Part of a small language model's weights.
Size: 13 layers, width 64, MLP 128 SwiGLU, vocabulary 8192, 1.01M parameters.
Architecture: RMSNorm before each block, biases on query, key and value, tied embeddings.
Each number is 50 + 15 x the weight over its row's rms, rounded and kept within 0 to 99. Layers, rows and columns count from 0. The size before them is the row's rms in percent of the matrix's.

# o: layer 2 attention output (transposed), 64x64, rms 0.0726, rows 1-17,33-48, columns 0-63
# v: layer 2 attention value, 32x64, rms 0.0734, rows 2-17, columns 0-63
o1 099:33 51 31 85 45 48 40 74 61 22 56 56 47 24 34 61 34 44 53 78 81 68 59 60 52 39 32 48 72 30 68 69 41 35 33 48 43 62 62 73 42 44 54 63 34 65 42 56 36 57 46 59 47 81 59 55 66 69 34 60 36 51 67 48
o33 088:30 71 63 83 44 52 72 50 48 32 68 62 43 55 62 45 57 27 63 50 35 48 66 64 57 51 47 63 75 58 59 44 65 53 62 38 36 47 76 26 50 23 59 43 77 27 47 64 54 48 59 40 52 17 34 50 19 44 46 32 32 27 63 56
v2 112:59 46 44 55 70 44 35 55 42 74 65 45 43 62 69 60 49 65 43 30 71 65 57 68 62 39 47 52 24 45 74 46 19 53 43 36 33 51 59 45 39 60 66 58 60 76 37 53 59 24 20 54 58 78 46 37 49 33 66 33 92 50 63 44
o2 101:50 50 39 81 51 45 60 34 18 59 37 53 27 24 52 51 39 64 67 86 33 43 57 55 56 51 35 49 65 41 37 41 52 71 58 60 42 45 48 28 37 50 47 50 68 66 45 36 60 51 85 33 81 42 71 50 45 63 31 43 82 38 37 41
o34 120:63 56 53 60 84 66 38 73 74 55 50 46 38 61 36 50 41 59 46 56 80 57 31 63 54 48 51 32 51 54 72 63 58 40 61 38 56 29 62 49 14 34 29 75 48 66 44 63 44 45 60 72 70 79 72 26 30 52 36 58 35 55 50 32
v3 073:60 59 43 56 24 53 41 56 32 60 55 63 39 52 54 44 31 73 71 53 45 73 82 60 21 58 41 40 41 68 23 51 48 40 48 43 46 55 37 51 55 10 44 57 37 36 86 53 81 18 42 38 60 36 64 59 64 36 64 59 54 53 59 43
o3 080:43 41 87 72 44 46 41 76 26 32 56 40 45 12 63 51 26 57 66 41 35 61 67 52 42 40 40 31 53 48 46 57 57 40 51 66 45 33 41 29 31 66 38 43 37 48 40 74 56 71 49 45 27 55 67 59 40 84 36 30 33 52 61 55
o35 078:34 54 35 04 71 61 66 55 49 28 58 42 53 61 47 48 63 39 49 57 79 62 06 44 64 39 64 51 38 46 60 84 53 65 50 25 72 60 75 41 72 70 62 57 37 45 55 40 75 53 58 60 48 47 36 44 60 46 52 44 60 47 57 45
v4 083:31 31 28 44 58 38 28 72 39 62 48 32 69 50 48 50 52 54 60 18 28 61 53 56 69 73 18 59 24 63 50 60 51 45 24 63 58 54 56 56 48 56 23 51 58 45 69 52 70 28 41 71 50 39 41 45 41 22 62 71 73 42 38 63
o4 087:17 25 63 53 51 49 43 37 43 36 51 78 58 40 41 48 53 64 50 60 43 56 64 99 88 67 51 56 58 43 59 59 48 37 33 56 46 78 31 52 37 46 42 24 69 39 51 55 43 40 55 28 62 57 28 70 65 56 42 50 44 62 47 43
o36 089:50 67 51 33 65 54 58 57 43 66 41 45 38 69 54 49 62 39 43 54 84 41 53 45 39 46 59 37 53 53 62 65 44 52 67 38 59 30 78 60 22 31 64 56 57 48 41 74 56 66 10 60 37 47 54 34 02 42 49 40 39 33 43 77
v5 091:41 37 22 56 22 54 66 46 54 46 53 44 51 47 20 49 22 48 55 52 55 37 57 44 52 45 90 39 71 31 50 72 58 40 46 70 42 35 50 63 49 37 61 45 47 53 50 41 44 21 54 26 58 07 70 75 56 48 64 54 51 36 69 67
o5 092:36 41 47 71 51 36 51 42 58 71 71 36 76 77 73 36 58 51 43 18 38 51 54 35 29 43 49 40 56 48 42 40 53 37 48 62 25 23 44 53 37 21 40 71 51 30 26 38 39 53 42 51 77 67 63 35 32 57 32 53 64 39 49 76
o37 100:80 51 51 34 57 45 59 59 42 44 38 45 43 50 45 49 75 51 70 73 54 77 39 56 65 40 64 49 53 47 52 58 47 62 65 33 71 63 60 53 73 99 83 41 47 59 54 35 66 65 67 27 47 43 26 45 50 47 69 65 56 71 45 29
v6 093:62 74 54 56 22 46 63 53 32 42 64 78 56 59 50 45 37 44 70 28 75 58 47 38 44 59 49 49 24 52 37 50 60 62 30 40 76 39 85 79 60 56 39 62 44 47 56 63 32 49 36 04 48 41 50 36 40 65 32 55 53 44 46 68
o6 092:39 66 37 68 47 38 61 34 45 29 77 51 58 45 48 42 47 50 64 49 64 55 52 27 44 49 24 41 39 63 55 42 54 43 04 60 47 31 53 54 36 40 48 49 28 41 46 82 70 91 23 47 19 51 46 75 62 44 50 47 58 45 65 54
o38 101:65 49 51 39 50 51 42 72 59 45 17 47 30 44 35 47 54 48 56 57 50 39 09 51 75 43 71 49 39 39 76 46 40 68 68 36 62 70 60 44 71 90 74 54 71 71 43 46 20 37 50 59 53 41 35 54 61 43 73 46 59 37 49 56
v7 106:37 91 50 52 54 64 82 49 71 64 45 42 18 39 31 31 44 23 29 40 55 37 51 53 42 44 36 19 41 53 63 47 32 30 65 51 43 52 45 46 62 64 29 72 59 70 35 58 63 51 53 49 57 63 77 70 33 62 48 39 47 65 34 52
o7 122:55 62 47 52 71 43 83 39 45 43 46 47 30 67 71 25 40 67 42 27 67 52 88 24 47 48 75 61 72 43 68 67 36 58 70 50 32 57 56 44 71 44 45 72 59 49 46 41 41 34 49 41 42 64 75 30 54 59 57 25 61 63 33 35
o39 089:37 60 47 59 35 27 62 51 48 32 70 56 66 44 51 58 47 28 60 47 45 33 61 53 47 67 31 56 58 25 73 26 75 55 42 25 39 37 54 39 37 24 73 29 67 33 63 76 76 42 65 64 45 25 34 45 47 34 61 32 47 28 61 63
v8 104:80 43 76 42 56 58 59 69 55 47 51 30 64 13 75 47 54 40 79 60 53 64 45 33 29 49 59 58 44 50 25 43 90 46 33 26 55 44 55 32 44 70 51 52 32 67 33 67 30 51 56 52 58 40 47 62 66 69 44 53 55 29 43 66
o8 095:60 55 40 32 41 52 38 47 42 51 40 47 77 55 48 66 66 33 19 36 73 59 49 63 50 47 51 54 56 61 33 29 63 34 27 31 68 36 55 52 37 65 30 52 42 62 56 10 48 79 62 51 70 34 42 66 60 22 45 16 36 38 67 51
o40 104:20 37 36 35 38 50 51 31 38 28 54 53 46 45 55 45 49 52 41 07 36 37 50 61 53 58 61 56 49 33 59 51 28 61 63 63 55 89 49 53 64 61 69 53 43 38 42 49 22 23 34 54 34 37 42 48 66 78 78 37 33 31 66 49
v9 105:33 47 33 45 60 41 67 46 50 67 35 40 55 46 37 64 29 52 36 32 28 63 38 80 48 36 51 64 32 70 49 28 52 66 74 62 58 39 38 65 39 74 72 45 53 44 48 76 22 58 24 59 61 73 37 52 31 26 74 53 33 56 63 60
o9 096:47 54 46 78 34 47 52 34 60 51 45 65 53 30 70 61 65 50 40 39 55 39 60 57 61 64 66 39 53 35 48 64 87 72 62 42 52 59 40 58 68 76 74 40 59 39 65 69 27 27 57 54 57 36 43 46 39 84 42 21 44 13 44 39
o41 107:53 51 64 65 76 32 36 46 40 71 61 34 32 43 45 55 49 39 58 41 50 63 30 70 62 40 21 71 58 60 46 39 43 45 60 46 49 23 80 47 35 11 26 62 72 47 52 61 55 69 45 43 46 52 73 38 15 24 48 64 37 44 54 47
v10 103:55 39 45 43 50 47 38 38 09 39 30 68 73 44 59 46 50 43 33 62 25 51 36 60 30 62 57 56 43 33 49 50 22 79 46 45 66 56 66 79 13 39 67 45 36 44 33 65 49 59 31 61 54 80 42 75 40 56 53 54 56 50 69 55
o10 101:39 53 54 58 38 53 31 67 24 31 27 57 50 02 58 72 62 41 33 66 51 55 36 57 37 72 33 55 39 40 42 51 40 60 31 50 54 35 75 46 34 57 68 44 39 71 75 76 64 42 64 61 77 54 46 57 61 63 33 42 54 35 69 45
o42 110:75 55 73 60 72 57 32 63 58 60 46 55 62 60 42 60 63 68 45 50 73 55 40 23 58 35 41 61 63 51 40 36 69 24 50 20 42 18 65 49 40 33 20 44 73 73 55 52 68 72 70 41 46 48 76 66 51 41 49 53 36 51 34 38
v11 117:50 27 55 43 69 28 25 26 24 75 26 50 57 48 38 69 63 60 78 16 80 52 38 33 44 57 52 58 50 55 40 36 39 35 50 32 41 66 65 48 44 62 53 22 34 37 64 43 42 65 43 35 49 59 35 45 50 47 17 38 59 53 42 64
o11 109:56 35 31 49 45 54 36 48 59 25 66 20 47 45 30 80 41 43 85 63 47 27 12 82 54 53 30 65 59 38 36 48 50 47 23 57 60 54 54 55 28 55 74 40 32 71 66 50 63 51 50 55 47 33 42 40 39 38 36 42 53 68 60 59
o43 113:53 56 67 31 50 31 66 78 57 63 41 62 47 69 51 16 36 58 37 59 45 40 79 23 36 35 48 29 54 45 65 36 55 31 47 45 40 25 29 52 76 25 55 50 60 46 39 57 30 40 41 84 37 50 71 49 30 48 48 70 47 35 32 57
v12 099:53 51 39 51 48 59 75 36 50 48 16 17 36 27 53 49 49 39 58 44 50 36 55 49 47 39 73 35 51 48 60 46 35 58 67 48 40 51 52 07 69 52 43 32 59 52 28 28 43 35 45 43 48 58 61 34 50 23 38 39 28 83 72 23
o12 107:71 47 42 46 50 52 65 37 90 89 36 29 47 68 56 46 59 52 46 45 53 37 59 52 43 58 50 54 46 79 55 44 45 62 78 38 54 87 47 50 49 78 40 54 48 48 26 27 40 21 52 56 54 40 53 16 35 57 67 31 59 53 38 40
o44 097:39 58 56 42 27 31 87 50 50 21 80 64 70 50 58 28 46 34 58 53 46 72 46 37 38 41 28 50 43 43 36 20 55 48 51 26 47 34 40 41 56 33 65 49 49 45 55 45 37 80 67 97 45 54 50 58 29 42 46 54 50 38 43 53
v13 104:20 67 51 62 43 76 53 27 52 50 35 58 49 71 62 38 67 50 32 63 39 37 55 55 51 51 35 73 92 05 71 70 31 52 60 34 53 40 48 48 64 49 52 38 46 60 50 51 57 59 67 41 60 57 42 58 61 38 58 51 92 42 59 46
o13 104:29 58 57 36 68 38 65 60 40 51 61 58 40 41 46 48 24 50 54 61 49 50 49 28 45 27 26 44 63 34 40 79 37 43 82 66 29 45 79 46 42 36 49 55 64 65 58 60 41 40 57 78 64 69 74 43 57 42 52 83 88 51 41 55
o45 089:50 64 54 38 39 66 48 49 55 35 56 41 56 50 58 63 75 76 51 25 63 70 74 25 40 55 78 71 55 55 53 41 70 37 22 47 42 51 25 52 64 58 37 46 51 63 72 49 58 60 61 38 51 25 67 60 80 22 45 33 20 59 62 49
v14 099:78 56 65 59 59 45 36 69 80 49 12 66 24 41 51 12 30 40 66 39 77 43 58 33 59 46 43 37 22 71 40 46 46 50 56 68 66 46 36 54 62 57 43 64 43 55 56 35 59 34 41 57 73 54 36 44 23 46 55 52 63 43 48 35
o14 100:65 48 63 85 48 67 61 44 58 20 52 54 46 47 63 28 35 57 37 66 70 49 99 42 46 54 78 53 65 38 47 54 53 54 21 57 35 52 38 49 35 47 37 67 79 70 48 39 55 61 46 33 51 44 70 62 57 71 41 59 37 52 42 30
o46 089:23 66 36 39 47 19 67 59 60 43 63 30 51 45 39 20 53 56 48 71 21 55 40 72 62 62 50 28 45 66 71 62 50 72 79 46 69 67 62 65 57 55 72 49 27 32 36 77 37 50 54 77 54 34 38 42 42 52 54 43 58 47 43 58
v15 095:43 44 59 51 69 52 30 72 81 56 76 54 70 51 56 41 49 67 30 74 63 49 50 47 38 57 52 60 46 34 59 63 33 65 39 61 59 72 53 57 41 25 26 86 56 40 47 41 28 54 76 26 22 79 55 54 49 62 48 40 51 70 63 39
o15 091:28 32 63 25 16 54 41 45 56 50 33 62 55 65 48 36 42 63 46 28 57 70 58 41 41 67 51 61 33 82 70 48 43 48 42 58 64 43 64 55 86 46 55 61 38 50 41 72 28 37 32 83 46 64 54 39 57 47 57 59 37 64 83 60
o47 103:55 58 51 92 69 78 19 36 60 73 57 42 46 66 43 64 48 59 48 47 64 43 37 65 63 50 51 52 55 55 38 68 57 42 57 37 35 57 37 42 13 60 18 47 50 66 47 49 61 43 71 30 65 75 62 35 63 59 24 49 62 62 40 30
v16 114:52 41 56 67 51 67 23 42 67 70 33 65 28 68 62 67 66 69 52 51 60 62 47 41 72 28 53 56 39 34 56 50 73 72 51 47 37 38 76 56 34 55 37 39 65 48 31 51 52 59 52 35 51 64 51 23 53 62 78 14 76 29 35 56
o16 102:46 59 47 99 62 32 36 38 36 36 47 44 32 27 56 48 33 71 50 55 42 33 39 59 39 47 32 61 40 48 39 51 37 53 55 51 40 42 48 26 21 21 58 40 71 54 66 33 55 53 61 53 65 63 77 37 62 40 62 64 89 59 53 60
o48 123:57 38 34 70 47 50 21 59 76 71 33 48 32 35 25 54 29 70 52 66 29 42 50 56 56 55 56 27 33 62 55 63 58 55 50 66 64 69 23 53 55 69 59 73 27 63 28 44 16 47 45 68 50 58 49 33 65 47 40 70 50 75 45 45
v17 094:39 54 65 53 64 67 49 42 58 59 43 28 54 58 72 75 68 30 50 72 57 42 53 52 62 38 52 48 66 42 49 46 50 58 57 83 53 58 56 54 72 67 68 61 81 54 50 19 31 91 35 71 77 64 46 60 55 44 63 42 78 44 48 32
o17 094:52 54 36 57 67 54 35 53 27 51 51 56 54 40 34 73 63 09 35 64 45 49 56 29 54 54 57 69 42 31 44 56 52 49 76 43 32 48 72 62 42 52 60 57 71 50 65 47 47 40 45 59 52 44 85 64 68 25 58 55 84 49 14 25